Each number is 500 + 50 x the weight over its row's rms, rounded and kept within 0 to 999. Layers, rows and columns count from 0. Numbers have three digits each. The size before them is the row's rms in percent of the matrix's.

# layer 6 MLP down (transposed), 1152x192, rms 0.0827, rows 433-573, columns 0-47
080:480430483495472449531469481538430484458510437553546491457505507484543556502483480526550488392444518518531542525509545443519471498543421547532591
100:443558520529448581466487489565470542540517474518425552483607489479514560468544615647473554515509418477622513440494473491528498540487511470480504
087:538481513488520525483453468471584522523522436550489407503460529483513504493492466557517527431538512487505582626525529436486488500541521506604632
106:456504467451483574479515480455453441471494416503536566551490535489569500500500585540461515479549378402543565486542481407504491518498490538467460
122:461479511456455571467531483513511525439506449420581553560504550442541568535520533501507539502511566582428498462505399528484512493506506486473492
120:482427483478563344491450539464551519521449450516571528448517486511531523493469518556505494454544573504581414591503581487536442537556550474582523
098:499430529446504459477479521528502481463535489435413433397520519505506503500494526522405539525434532533488442507562502567464514567489370427460432
106:562495596478496438436459495454422505530486603459419473424459529534513542528535530551460547521511477497481489523501511578490518532516515518476490
116:501520618515470440470514453525545449553590540462520489531510437485588516487461497469605582529552510470551429514491532477543528556439638540476438
092:475575506535486451509473546440529484573553552524522395558511506481469534551528494546488541505514453494424392438559438479526562434540556413465477
124:500489470589499499490523508480483502504501552500536576504481517502539509516471425391481454486478453450495442501492429501535494526529493668496432
107:489492595526504564569491484551473419550563508469567428528486465437362582466562463467413484557577622468443471468542472407469530536514468435472543
094:467610546456527535529466480536536519453443462492528566518509478432490418632506538649479435505492425528374446514516420477450643393519546523420482
078:514585559560551522462513463438474507435560454454507528484438491472524476452491525467542560486533491408528524481447520509512480528527489520534426
095:452420512511575520503515532570545462476617480366418504492581515499490513568504447344424484463523491448561514499463453442462480524497513530473564
110:562504503545512511458538535442516420507468512439549532460393488534532556510468443459490579457473524484522456495545558478543456506598498430533396
089:512432529583532498511437552557456559471472455536491399413484482602481518458577541603506482530482512480510436486502477399591557477518484365542455
102:492487539509606473457501482448541520485401474464473548524523549420479473388498583460500557477420492574454487540449458573562568469520515594555489
096:475549494543486497474471482524570508544485578523591592550419530465580463513452483621460513539586589448470505448535506552506503467603503452561492
126:556500438507411562527514460484475535499528387528507522542563513526539506473566513481405600493509494451456548521541502495538490535420473509460580
092:525571481457404515484492564499555464463516384545555520493480486440568484548555529442484544466484563595682592588655513525467534431497460397382535
110:561531604508498454622482490509591471529478387490468566461465542451564459532530642515567508584467420446522550541507597530547523498510505561438493
094:496430474518454475530512492401539581537528544431541500389542517501533558533478508537493446517480622427497461475489435554576533474569429513451565
109:545559479521429556537411513370573437524496551499519451518512466489512521524509493383476521598521508543499550462496478481574578575517471492511506
090:499488498546469507433394543533546535538418518445495514492444485562548530543515408417490452515505596445503497470483537476443563578435505495451476
096:492599558519435529471485525534533407553521494618355441414515491452423534527574521447597549575481597553455470479487471533533510528570556518456459
108:436486485487483636450497397509527506481540567489496538403544522422493479480498594643490498483475578487485493518488465584503594587513477461491505
107:506483497466489442451486558557454492547573536442470571471469585566505430469415528421508494526427574383462517497535512496411620501506468399442444
096:495534535543489502517428402538480469576513468487466530482500529494534481567482463435598454441493495476453569510520510473525396528391484547541500
089:508427485461437449539494556528521552476550444532607519504459483459545493527541436508414576476485468502503512555548463460523487494439517466519461
102:505446550459489622507561533484459453456472593524533641471470409520573478510477453599510482596496486556507461418545556465496482487527536459425553
117:579486479588572546525544458559425551426367518507523480465445475449445483417525562509589558638493512426441438490472548506495482463593579530521539
113:538539445567597427527448592389516478521445598535500451525444585517518558490449488532526560479518466561534542554686503445420501466541402573433430
102:502528537532429451520543514524483496541522479500502438579506507473537424536496527413523449465458477552400462531504524607507470487553432546610496
108:522566459561591438535522535451534505462506445493557489439461509493529477524507456475536519518440555422426574483447478629442520412479452527498571
093:608494509374509512477451481579463467392516561536527514592515448517502565510549411397470537446491497539456447519518442524504475499484522444456459
105:525512559577474520422570478520606390478495460514508552471466451534466511476427549536507510540561542423489487455475490493541501539348566483450571
126:488495567503402520591594465557486507545423552452552511562444416538459485457623440524516544526468383509472573538519494420459454488544529535446487
085:444524529444522519417389415499439612574529452470407519549516639472536428496553547417507503485576514517486457444493500484579474504611536423500561
093:447541454463500490591528554576618616409596548466486488438557475467538566487519506451511474521563553446484424487535445455513557517499533606569500
091:535574586497476490543483505478497560518529477471485498451463514524490432472510557508555463521493525458440493528592525578489541561544452575522613
095:510527540497447380470560525557547406467454490619559552544465551545518547442540474456521497464470529541484503559469535414502486464418471396419556
089:498526546472442459432458437568596454507437424478479514376489522534482496492556502382393483463525514565504594583487473440540509478477591471568542
135:412526617461463461454510527482486484507493613536451539535441505496550497510575521513501572511514433564582466505459452465459556603440544542519508
099:468519631494502515472436513581505563562460502461475498463496473519469521510512527437462502506527449495452494460503429556515523626517513505516552
087:515508497543538531504568434458509409528486489560393449560411550526503535525533469548527583552471550398484482523427487487418500606494518541452505
094:525444463519520484564477447448591535521574518507496492435575458476564502476446573394511584506508537532575494459482503547565453478523519563514423
102:511374476568453505520525460441521565538504491479539539453434485523492471456543533605493537420497590617499477600485450533599503528454513456441490
095:487491410549441484506540560425563477586475445529505533502437533451552544526437451594476498490442592542411536519498475495511473475602470562523528
119:506490540509443549473567462481500551522532562481453536508451515482549532569477466513499428461488521510537413522482465587510417457575465479473525
104:540452446450486458468486509497564535450548441493515540508443498503422477499561525409569452552496487503415488482490517480511546588516621465470431
085:463448476459396454465503456605539523545505534447585509563543580528497534533513488360519498563461541488439525444509400414511562560571489522503600
094:457521466589391464513520495496597529506556583466441518560470525494525511558455520505499505499460497520562494456584450525427480528545492494448568
096:475478451588514503453471524526471492471526491524526486505458389489529522454535537505578506478436479553556413486541514538501578448418492491437522
100:510529407613512493545494468423535590501508532505506569479451520499504574468420559412485545488460511412385529499486524522466474537403476541547496
103:484491475367580451554532498454463462441567564501500555526512536501512538455484458549538391550461467510493459529433436450388486540562551387436506
115:562534520511443541572568480428548500508486510484447540375510465530471532541533543503471448524492546469501572520475522513484498514528511483417505
084:423424576486491434496517535457518464407532556418485443560551520517549435511461502535466515475468574580556508521489479452476535513502430511415556
090:473598457526448503497514450394469623575475469481478534538497554493438434486529483501581476482507622423552463568463481538513493507456473418469444
090:577560489499510433507589479501461473514506380488503530424498476533454457500618534410526421435513448453579482487479502524527614510480508510513467
100:500541444472455559526465483499472459498521584516584452370565433438440542628478603547528480517499471473494535513484498469545515471510572548532433
092:470490503475531546525435432497418632566493445542440467391473593538471508492560524407406491457428484453438562549493466551594532421494446454479490
108:537505551496537489505531437476463534490543437468539454520479444507513526525569503450470525614477393523581573458555515491464527499498498514606451
094:474529495530433423514530552562463578570542447462517379413491475484506480469465413591454524510459474439543455482482444432453449591493514416533552
093:524481447494510490458500554448520451527587423536513515427453567538586583527454526438547511418479542475517577476512398500564563524519510502463511
098:495556594552386475522542601539435398559474504543558465521503509560478500462544519425466491551532539457512544526510498340492442482450499483483591
102:528593497496498458531541519498534461533427492470557432496456426498478527481545430497514474484533523480487402495510492490530454576542502480506498
096:442508460506456488491536480526532509575425532532413500524545395530552464524455517569515518552613471476514453477460523541503470539516547480461541
111:492389541540454501467560476500577492516503615563536417533502432520527494510595534441527489597522482511562498408523562569509430540555495563456549
100:510498562479546502588510628502444522606574582479525495374457549542460510506492470589489460502525545405557445493437465408443523489473574517604538
099:527481483533531499508448476471582463465498539477559480521493522489472518449597550527492537604490513470447499383506453503466444500588488537443380
107:533537497459480586539424489511476422484517489431568431503482507421439548463518551416565530472560529411506498431567506525499527523514463577511446
093:469548513487446485524485433467518460396462551476530530406495476481496522473467489461608537511426485576666534553555524558439481580529505553512436
088:521540532510411473469535496542451521499494514517533496411498498513535549501580548452459525489487483536548561542511569451432523565440565478514502
103:401541528484529529499569426558572500530394489522565418446549636610466528393451467517594590587548585491527560525503496463461550496462558454515470
099:587545542489410503535477591471507486478457541484552444442495424475529440520508475541537524571530434478519489438519516467470435471488577439566430
089:528511492489495503494524565553457467506458442420475491442421476503494511508480502551548554510466476520454527504458517546542483427524550555497421
089:522518488451519469551431507525517426523542493479542549410534471456489394458531485421556428516462496489497574530587399580508409421548475529386537
092:564461552473467419557574536450436501497510581452579435437492517500525614475474501464413509443595558471568499454511524471518493599539517481572621
092:469452554568491521517444502443466434550457543622554546496574506519523474400546428598513532491533413507578555404594527542492556596464474462480506
097:452450485545511537568402520487470458428512581432523550503447504450526455482545579583449497482462451488478479485454519460448563627513449547465492
106:469570537453428474505430517536511519504553569560519504475530458463440537472563503519540518523485402432596461501473441393418468546543618567489548
098:558572515541441482542523522499556567537469534456495520529462534505479564545438457584517526595612470522404519537491509483500530486568511373550543
090:459485479426440468535500465523638472545549508478546491438504495500508462534452550555416462588481573528413549549460491466471494511542462413429495
090:482555555535520471395684430470484509473529482501558406534456484448469459481576498460563499530424532506511540614543489483411433533475484540475469
096:484400489359532541452482537525493419459548518481473403489505514376622395514562489463457510569490589540500420495476456443496566442500467583467501
098:390561545440473521493476508458553536440516467457622491469474433410490561520493570541546481463429475437515501405453443512515434524456449492539569
091:471479549411579455438463544585533490558534516485516403485469572541466541600557465486459564402466539435541393456509475528550588490460489499534382
098:464503475545469471527497520490556500447510464496467500470515515509482517464483548684514473476590489422512517555456511558528421474562479477456498
105:555506442550562457533473562519571475456555469472441506495493525479509501559501511443470565472471526361445569506524535373568473590513481517502567
107:501475414551531478478521570485429502500510524476575545561509505533532479529508446353431425481460488497437433506523421518581510504499491642429466
099:566513388553488513520478486490477401520404557531467537572539596476513455621494526502482533481438495601464558612489456442437556479517492502539495
091:580512484583442435490604535517556457504494519435580551593535444495488539587514481446508480515523597463438490498539524473499550545448534503519417
101:412527519466539498494442467447583538508598486521490437503511527521507486537601594703490530523486551469573559506464466470499480545493469515558557
107:530468443521551412522514497512476587482444427439523539511487426516453530434483492482422515492533424560442592490504607595521467503499437536551538
087:526502528464415462507478561337513447530544493486507508455553375436509572479507431521542466546495449539575565525570480483401579479505531467480514
091:490558542541504573506503481504470413501527418449475455502522432482461549500498592555518566438399567399568468506497542481597588456483430450538547
114:542481477532523571551478500521500481471553508532554493541534450498515468561470424369442469483469491447468413454520407527548495504497497551452396
094:528484506589508574555488492534577435500476504380487445512471516490449457483525440478510579527457504567394548570581557591481499525472449485530458
088:528482512488534517491613556528450471457557536427460656591400537644431462464526434557557485541424448492541480546527504483503476470485527445448496
098:478478532483599501586386487550530422538552546398486468477502519564579501585470443487584471629441563444500482508505417462470494557500534430590516
107:558414543559450523539501531476455501490435379396483442395475517492503505428473550476481474482391433440500500570441499474578474498522425432547523
090:401486464509470536460467492466531456493522533597543504571444490502500521470526554485457501491437537517494479467528477460534484578483501469492382
088:493481483475474545523505510509471511421633531532611467446467518476531507554635507470449593413490492494499604476498494463461477401464532381389615
103:408479520493599505539530515478435518412483453612456464472371536448463493516554456444529432492556512551566566510494492444507477550471517538525441
103:490481485493531514498494453416444537476502460436501552518578499547513561505554524508496547391605442470518486449460442471577484498494456567461531
089:496569475508584582565456469493495534520466479548505472555551433597469465411497508443579441530479409485503475441494460607550478521576532516564487
126:494496447528564517508528560473543532513493633525537499547467581485551463515452444486489422546472461447532532493422548562477490454458452552542458
106:515501554465464516420492431470483551488566543374529368488504472517528483575474483558530418507410513578492434494437609606456536529466516577542566
094:548516496430532548474506442522492559451605511462503536539477513495531559428581465517522508479527461395471532484458468447461371481507495501527427
099:457488479489397501586493518490531571535545603435564489420469439543466498420431534510611574516504495405496433405541474545432494548464605525533501
109:418550569510508564514464340560560529565461511474443499469563556432525548480539684591505480496494457482499506540423446468472481488471499566529492
107:500621572507482480430392537435576530550523476539489450491438421529447526468424537386456578599485557518470520461523530398506499476486523479404479
106:480507481501574523494493487454574505510531549436455581531613531456597550463504583457503472479524490438525425486492521482544483586544513527542484
101:489499413473541384608477512416503538567500567477525494484614447522501457534547506547533467503426383421508509506550414434457554488447468552510512
117:497486515474525495489444493607512545537513540511485419556585516360536559471501541528495586490475472585537494478526487386478481506500485380495526
102:430462413511492486527433416571615446424466550614526452457546480530574471479590474496491403535519468442516470459478580501520550482555527499567428
094:540506521500458525490507487436538487539432479594433507494558604529576516537474478507496429521564530418492456435391477507424459488632549546463416
116:487511565534539598473508507538426500525452454467437461481518575445511492446564582322573503508472493466472514453498536554553509422572490577447427
098:456432505476483411475520459505499480438458444538514501435438487541532430477590530521522590482431544477501549497585507511408422535583536338522512
113:446542403558474463535465527503573434530501563481516483569508581511521551400423578548469518561467481489549453530429599413515387477520494454417499
094:523437454538507494555516495435509391506543523608516472473544591365537474528497479407473458574488497526518502518497528486457516414464456538558546
090:551484527389490438534430475534541452508594499533433524597464515508597547532486487433476500473451553503570526577484536531463504547466472489567560
087:537448505567479547555517454461470434498485474529435544526458506484593492501411451531587532535474526478500449512407454472492564567538393426496449
111:590451471515461516381531555581448474495542542476551468552431445461464507562507470483545512505402502487480540405574465580515433433518502490496441
103:489518555564487541481479481458545441448617586547580507506471488427507477478546403383522501540462505497568574505496495456471496482435475494515646
095:515521507499512479392466472535613450542570465484477513492516509540617530510475521461582493408476567413518522452491457588544477529482477492516434
091:497578409444434501459528523385445516456502441544540442521556575490455582529503568476489535555495436530583547470582569507565487527396501540465568
123:529438515524586474457490510397511461433508545466539512453512561563539507599506405421423465471540540494449481466550565509465542571525540460498510
081:519404570496475490450519512555420392413560547516407464527459503464506522503487421486520417534442507527579523496516483485430441534518485727465475
112:491519402484437508518485538418499497513466397490544466556494506528454444462576545462443610572459520547502450518550480459548611522559558562566525
098:543483524567472445548475500495470573439602425459504476493473477534436574476444483379448448493424503498408580571435486454541538487453442491447484
093:528475503484452530518511573498412480524519460483475606544455620538519548411447501483515503456452465413479517520464483536456573583429434499472454
098:497443437591478514543465470470606500467494480490470464531510460512516473563499465519576580488540550430551568462581524550428587584496500579517531
117:598453447518469414637458537521493506471470488490510441509466582429487522500501506567508513516613476451529463572447359513467532599581465441425451
101:530545455504463556556536462454491512446535498566481478511558484459445494541554506588549456463494437529562504492422495430492509432543561500551533
096:461492482510440544523540512425475533461473552440507520515523477541456448411540525566473550516464504500536547475474481405557561446580459526503498
090:532529520518361517546446524499480471474518503505488474663451453415461555500521535418526512550520502445496444458514532506549501484442398510512503
093:551493494538533550594552588473479495480484523494485531392472606520565357514580554483498427528388452522573519539399389496446543517559446567502512
095:484421469439362502577516510499460520484466477538507448370499561547562539573542544553577448448452507500404572432490483591424628537482440507527452
104:478479543420445553537549443586389501426498554468455474516511550540498521454526562584560587464558481481596508492462434449520529571512595419523468
# layer 6 MLP up, 1152x192, rms 0.0888, rows 434-574, columns 0-47
102:520525527460471459469577417472406534548494602476415504538466470392545425533512484524496568481532437503455451489471521488530497421478510518507511
087:454476510527546466609540532503512556499461510536480491430571495530604517486402491547480449475491447442492336433443432503559537503522514536469467
106:435544461592513467570679475558451524574468386598461539546521508458529503493469539460491580389454511483466557440523515505499546445476400509449528
124:515551500466527524437512453516490549462504491543541453413626405456558533483513490494377477540460474416511420495475458507401462543525378498411467
105:460441442570468498562547532583472494463512533557524506605640507492469492497441486516433538476502546496474427495568412530564513419481506456527472
096:499598552580575521499543485519502585415532521463461510441454555416478432475557510475558579485466516438529501387526577520559475462436603536592442
100:515586450477524501500502361544516523498556474550373543559496504455510475451426478457540496380468533421460499482424515512458474466515462540493484
113:497532423465505509495599487474373461519528455529481590537518516403584412548472437469420580464461528487495542515540547566412484467527400533477471
094:503507446522459564460577467580446527470444567464504499522537560488453439535514519507471567337429544481495527561460587522510503465465389482571557
080:460500452533552522570587481501547498530476580465474412456535480460576431507458493471465478495446495518502467558474479496448491515475420532543426
103:476567474544515560519508491509483505439476533495476588462503421454551386497448561483504597452548438478457478470502551626548537504532515614581489
094:535486488482538499450466489484508450468561564484425406553585567460435522420415476480505478525555499479543502480456529570483482577478560500482542
091:462428576575518513548501578463562540410579537555399428514565444529508469478497507483428470569563513531441475496493426509445562571537543501522448
102:516528440544461510596532558494524465493505526560420486497659413503461455496533497460488533522435510370482439520479474488432525490575508504401479
109:510585429518448543528561406619436528559534647519505483590499472454462438439507543463503524478411498534501509487493457603365493471553469538489468
092:417575369513461500628527398448536542503510480482451476513521463353584508483488512520500521505366481404501545440463526551473559457504473538537523
101:488513479474505541435536460477419461491465522535460509554511490511443403467484480538442432458552470448471504540529492505538447485504480592404561
094:488508452431548502540591386592494584430525533464456531527534526457431507455472490532437649399460497526536505478479486505508443464429498508406531
111:529538401542450606506494488499523527448495422587562512540520498531438500510502460467487551557549438520469453507582479567561434422546526514470473
090:465455503623567475571533486559533466567476452523376425436603588571587486486484486499572479489552499487499404404414534500521471529450566495579431
108:539526568638549536524501464627517495520561520512469416548579453500557527448477400445521482489493472473448468517529572574442544501455488516500500
095:576517530493501596440510452483481475448532471522536513496455401488555454454527526470505513513447390486547559471517434500482459467485519609461527
107:506525430463526445440523407486428499466615542487476488550535480455542495458488445468545526423439460462557533504471522472459451465541517535490504
091:494494542490462498506531492558455523479527554454518457580550483473408386518485493491431519455488486461545495432527494528565485474632599467530525
095:501476491444410490514529481540391459470491520501496594455506448501446483506526502545398479504542463459560440533456499501440513395525585537447595
104:536503531477503582426531487538508574504548484491508506501530464423505510424506511520490600438479446459534468438527465552592437477459490517441432
108:466493530587560512641507520516542550454506547572427428610505368482525519435541442401467534439491481425451515432514494481454557514497501525496495
100:451549351548478662576513412541557509505600568561558460514578479484537458454435494542428539502542529428513464455472445528448420548562480517504414
095:584500508586564530448557488541479432490434496458409431512523525533594431528379453491547442484465486497552502434466547550412509554516465491470528
103:534421401448497441562507400410475469511566450485474462521584554432511470487512473483436428483568468434449496527490461466525480591487465542526372
124:585389508541498517474607531490385496376509611454431522495558443470461419457475477504473536576522440458529433444574511535477416522543472525525503
108:578543457497517478536546569519435464454511564521497485527548544425411452488463450475425453458566512478434508559516478404449569497562504503507540
104:457405422532496515514474480428500498500539436613511518511540544477463520518456528482558581360493501413533428412470535466613501560515493494486498
104:460571431507445455516555469568481439490461595521508540519525528432402579529499520458552549492512475539492524465482567599495534411457417526476502
099:459585329602519498572528465589517492567511512492537503504562505429447574457482507457498504482538527400590505486507568479430544502429446516460528
103:589511497480484527541433537552400554529540542482453528448580486496560491464508368467481511431462486456459426479495437572515498535650452517471511
122:563441433485600534478452392507428536381577518542481572526498525515470415532389460454406494381463509450433478460462542641481591555541440524485442
089:477446462495492611487510501436547507434612530604482489486617518432466520463559426544420515498466470472552463516500515522477445489493491527395522
100:477521482500487522464530443494459470507514469494590584605420499513515485512431528544535522517559516488435530437543524511545507481510511481508472
096:557534458509560554475568494479470551421503548527546435490554536505523442512498437496473437376570527524419550498488495530484611505507426463482476
094:470532538549514495486548527554521545498580573510451498542511443430548450393517398523492536563495461424580532508533458466424486524548582514608398
094:431501494574532464581517534526461636464452622532542444492577458439490520538519518518490459434568524423415423424498471614540576499533440514515483
121:561564480458510531413543520500480532485514474567409584512488541462490482621448479436484527509535475513478546469479564546569570415449427515474503
098:454450538507483531577488464458467495484521539575397527544472473480569556498545424493408576442445453470500382454490540497524398532455479582439538
093:573517480481501497478501573593469490468469489448528491478544476545461487547502507432450459432541500638439483561534489498608599434515543469523475
100:541449402450446518443616494510457489543560525499412565531442549531512507598567366472502487494464493547548540532551520487579405376525451516402543
105:511501437462471464455536333536498525543531549539507427579533444441619479538429462477440532526372466482508510418537582637467427502535459506529438
100:440541471502434531485524558504509503511541442540530571503555418522520420536557494532382515495539416462502546471516476472539549361496474522447506
111:502470413560518503414547516527529511559492471606518585489517504533541512495496475474471477492467479415537424447546606489467495436473501617487425
095:489456523569440567450565478560578466417541491492490509616491477489506516533449497463514473466536543554459555509492544544478535446447530538409388
093:597543395450543516483597433523481539394434501472515497450558449521451518481536513487446507549500449509419482489483404528485530522579464514486363
097:510484499489503607489529430495503561469491537541497413506488470428435403533496524453491456405482532513504468478489562532445445514504505513450426
097:441543529590578523557539376518447565419474485485479490465507566403501465454474536484490563427628521498489555541420548411418558520467492506492487
094:602551505518515505475505490577448447478533484457471412509484461544539430482470494516464425475447386521545433475522457493459456486549452544498408
098:497518487494447591447474506506502513559505469555544548544551542513526440539438504480496498419516482549505479459569533541600469358482465568528459
105:481432477533444437477528481591431502529627477515388581570509475460534415540533438433474547428480479475519453420559510408496415476455543594523543
093:536536451550470461581562440560522543507609436503531463531555459442561496447410495477453540424450517513444494500527485521522481461520546484575418
088:512446512491497483461516466515557459388560513529532371532523525575513439440545436524387466513592482505581490523551538451539508544486536499489591
093:476490487458536525537533520555523585482558605527456391585545521461564440423537338520508450515464520497493506446515493490497471526554444509438534
105:545458460451542579455510449508391505426507507503472434582553570474504450476511365489515470475484539526474419556449483464500483554460428501423512
095:470556432533529459514541513547480389491533556471507499564581500412525529487503491529494505507431362476554518461490511526451430543543548607474508
104:583532437538466500447461536560440545475459548525565547522547463453432442586382443452534417405575527502456543436578521583520540458522461521519419
101:500503388476424596454491394471350532467514514564398546563463442480470462544505455491582536491466466515458509503518497562419560503578462549453476
094:520459494537502503560575498479513455465518600496551470596541562474419467478561472539491380492617505497504456487460358475440504577581519468506483
101:406538461607472512531585479530531467464421525559438450436561556442472486603515516478387560483463538397504510458478496518513436504462431534502490
100:513575525467570554491485527537522482426509579537554558459522495522407479516480408457511430483516502452507519478494505459417500446445591488429496
101:570486392511479504467545460447453505535556445524547528544498516384484509549471390443405593417533468495484521482584573494542475409501474533544495
106:474530504514457509515540436482447455513570512552477529603534451427573484489472505492439491344464472428507449462431453514460493516592483538474497
100:451517485576432521530542545567514562509489527468539594561568465495534471557476535459518563389371549460455521482523625543474468378523394524459469
096:601558500577500503435569510598451500471400431525515481434473486489557415572398518444485494498472418538445434504441381526486590472547440540444505
104:462579492607465534518498487549454528529541491545463528463561456479506510551531513462499564430351529435425434452552510587430586407508443515490346
098:566475527458583439372485426460452563472531509593525448513542406510582491530414366524443521490526464475473446383478509557508475498526463520435445
092:423482489592501444477529516491538419470562500575364504545630596466576539478523449489450509505434519469551514482542383531552399547464451526464489
100:406575424522600481540533464556501490520544518498514591480511501422476448439500535488497596461521482447503475427442499435478527419472557518476392
097:498511462516482515504573449500472493474451514518469545624506580462559494543462392509388458414605514505448444479518494551549569516512526539534530
098:432479478562494531530506516616449452517600566455477578560582529463543554522493514531505509518638407453527463483488417482409516549532472515515468
097:498475498422538555486502415575541514435537493415561546482528490499490362456422406552405459542490491461551487491451456525496603458606496492544529
101:515541503479457565568471410475452476514538462484524514471545471485530516454521463514588490552480531471504496457497563568483534445535412499464421
095:494479428454377576537511471417512442433537596498451609602505485568434504451532426537478576548439502479530473527473538552474407475505481519449564
100:561525557438487501394510441509421474560540473481503514460518542472423501599452472468433517517589466486487420523588411550544427402421529512500490
108:561486417475520551481581485441455485485506493535543543528503533468504589530444511478398536320515507480376566435460516596451498503528423531439472
103:506542458466472495432464401622555503440572551558487456508567420535503417501464454489474460434535493492481434447541560612542571525532522537479503
093:453464500508498478598512475465547546445547494607537433578571516442544499444528495470491542506492556424517494485477539588445513510480540518498484
093:495446502466403541583456489422519505512612524540475457534532526517575428584526448504433451511540526385422462561521432498517629557547512471567561
101:439511503550549483528478494454494523526537436531446531502582475486506426573506505509446523425419530477493501494597520474484435461507470500496530
104:589526472445515513434610506532466424499489422485475482492482466536458467468506485486456498474490450558475495456534490489525471509525561558439533
096:487562407590548530501682540474511485398446468602521507564571572449464460491491494433485611474572532494421552427442511480610516447465563549379448
108:595495536497503566513526366544442428466472520528456509524479408470543487571464373479499464485441389575425540448538461561438528539454495554554420
107:558472451506549590541523418479409542367512482497502505531425415471530493583530427464470431471472477496537450537450493563484516472486528519550479
074:506510549544488483570554493422468430463489484551517561581532386449475450461492461482452478510461511510478440565502445503486455534465464555477495
098:479475538525576518500535438536509570396452493502504382530446510489484561406569519486465529547540556531494516518545507545513555579544466481429429
090:501468530453526516438512511490467447476557532550460467534578451464604477497519443483462448558530488488601433373464454529403468545539407525469502
104:503541477510521456467616423550470514472442469547458380463507514463550470468487515531483491453512444447563457483433506552467488519464532559485505
101:477547447469468604471533408493452519466544490499380427545479455487531459494572372525551508448431485562506526623449561504425536427513442559364589
085:567450397590559527468652499558515527408414488505461425506490516524499480447423478468557448455456518543489536501502537521443449575453460515461487
098:495444492517421510467483525602454542457568658472448459507577536522561463545528485510480476479532455428510469432546476572467630552603478507534454
076:453516555542556532456523467492488538449563527533508561549603480458458507556433455507363485418480456468505478433507385504574510557494481553442491
097:516479458434524483477588495499454448476525486505553524569529482407503490498386508491458455512509459534498511435479499474439516468555460497456464
090:413504468516439495541484409506493538480508438525515370473591467436473515477480542452486534470543554535388502544507553507572594514553419491533606
094:577499456555544553513500459591461476385511547445433477461485431492451538440521451436560544496537410479475420476492458541438613488511533524546495
108:496487546558480521475595406574396522547540402481458492517500461381516417458510542434554511472514496544450544577469400541393544417569406516486561
094:577540498512499479462471471472472497401458531515551466481517446519492470519470483479499494542523434532479514569510465544467436479567497538504530
093:449471504560517454508505405540489475461471504501444402465604522452556512419491521458377469509465458475536478441440461542528517578586458499544431
104:466621480549478567411572545481525500530620464587506552526496404474581467557467540483483539478579500404483449443524581480487459436482542555480463
108:524509437490459529500483451519482505547503429585454403522570485508499487539543514469435550583429518475489537531535451518557542473639474518374544
092:576380510472491605380489471489381489513507459452440523466485510489493513546519419537523421459490399545554542483448478554444459528497405523474580
101:565482517576508607468581493533495526535575486549464512517461450463497470525505449446459412496471506519497472482519548502394423457460508531457433
107:554602489508504543490544515479475611533500542504527482456551467502496451483457521462508571485494465426470500482499476568485487372406462518533516
091:472464389496462549452501528622523526471479478530550538561475514495425409512435502507475471556488505456492523419538529540551584483416442558561474
107:516618442513446603550472498447553508495527445547470591575480518386404502545513526537469485496495405432503550522393494502482474414497422546506467
115:504541503516504495575473420462457542496529569522406540487506507473499579466451478496399451373444437447446418458493553526494462538485542587503429
104:464474493551488522405493423518444475447511500473461435461461523477501521536518482508531427584503506450540492447466518538467546505518416515461477
106:511431494544498512521569442481439550505508486525455498591416500542507498558555490492456421397364501519504489553495551479547394419454429510476524
105:517414560526608542429500476497493512387444467516433421579410539484449546491475456449520549492524557586453464594529503614573522556467481483495492
154:545535512498455552492517403527506548482505574503384439566483503378509523454436483504516537402478471532515492470463517595464487503503453487489530
103:522474506442418574517502483524458453513557549569472635577515486488503535526451434500507550431524508551484568515535588477461448479513471527405497
103:546503494497541555519551466600470548457488545466532424496545552454352451487447477425524541453492502530483498566585437490467512483487463506459550
099:533496495497407546520521478510388510476416531540419463474477485427429421465549539450527484480474511506481504491492508567494532508487478501544388
101:428521465582467489538457486528496534557509561564468446451618462426567445467466471552466561449430513401483318406481414557556540484574448508536491
108:523563472536517568506533476547528489372427506527490434481521440421451451497484529464400580489547484486431551410515435422429512487473516512456500
095:465469580545533526592610482550481512490460518515491529480498369490522500492439512520459507509408481419548478498545384477484505480494534513419478
093:529531451556545516522562519570469513467477491500572516456511471522491520455436502469475508444552497438392432458494470550485612498498510468458401
093:437519463503456514513570447518479502516594385553464575536508430437535507476503564520539505439477544420537533534581500529549491472409467523514531
106:427596410531575520531475479569483545490545423522539507431584474486449515490427517476458567456529524306604479404565622411509510480472513512479432
104:536526413557465547450547464701560465520469507508434495482556561433437435531479484492469497561463461496508489482533452539537487488553514508604545
097:485529495565503503532583511473467552535491570470462476533527514442467538513479541483428465395458469545468507458480533415561488423476454516541507
099:515399489485400493495532526472399479526475521541405498568561533538528408485560464495506479465511430471519452482471465560502472465530469575419463
104:463467468495477487560573491465392497419503486520425384482499476447450436490528425532421452510503421444545485557500458532510550466556518667439515
085:454479457529523465594462489511533540519488455444567503436590500497460405488560511466425523548534565493463479602529497489553663514542450420536591
109:467489475463462569617559451533489459511453443487584535575510498506450511617462548496486497466478441488475515482501472515503597474534504516484484
098:593489480536454557453513537538461546328529486506517438468490406551514445478496418528463503532510394458537520480510408586495492503609488542458463
094:455494517545512500618466429500525481467559451600485556516565557418493528518546540439527591605520537457459513503512425517491576541495546527541391
102:466522508536495563546547511592547531509542549513493542499581398473471481430456495532497466513455450537500338482492374596514426412509448518473527
114:541600493540473529438456446522443564503549611478576579530507535418449459504430477483451514464585503499444440501464491496411579406562442532505459
099:436469534487568496494457451520459528473549492496464482527552538444547542479530453501415502412536504438503405461506597505539526571482387479508555
094:485456512422527455592608498555461478549495504486516529550469490440447537458467501480517464458527459466520418511535506495545515518538413612464388
104:506477533587607666435509451552510489396508496557484549468532564422495530451452482492505589410490538470500528417439546549482432541458428533499436
093:491454486468470460450527526413470489473630502524487573545539443491517419509399470521421470471537522531528584588529607522498445523578509509419549
101:516448481416562550547499465399568526409507567513572433582454485454421448496477433495534538482552489511486523497473456445579434550581497508438449
102:495494445420507528540611447526411566521516484483447427465533470383540469512398517493547528526396462517455503586580542486545459479499471489502500
111:473507459451476478520473538497480540495481448504540540468601517516555453471387466519446519471527495426497486513466453525529566339546510510483502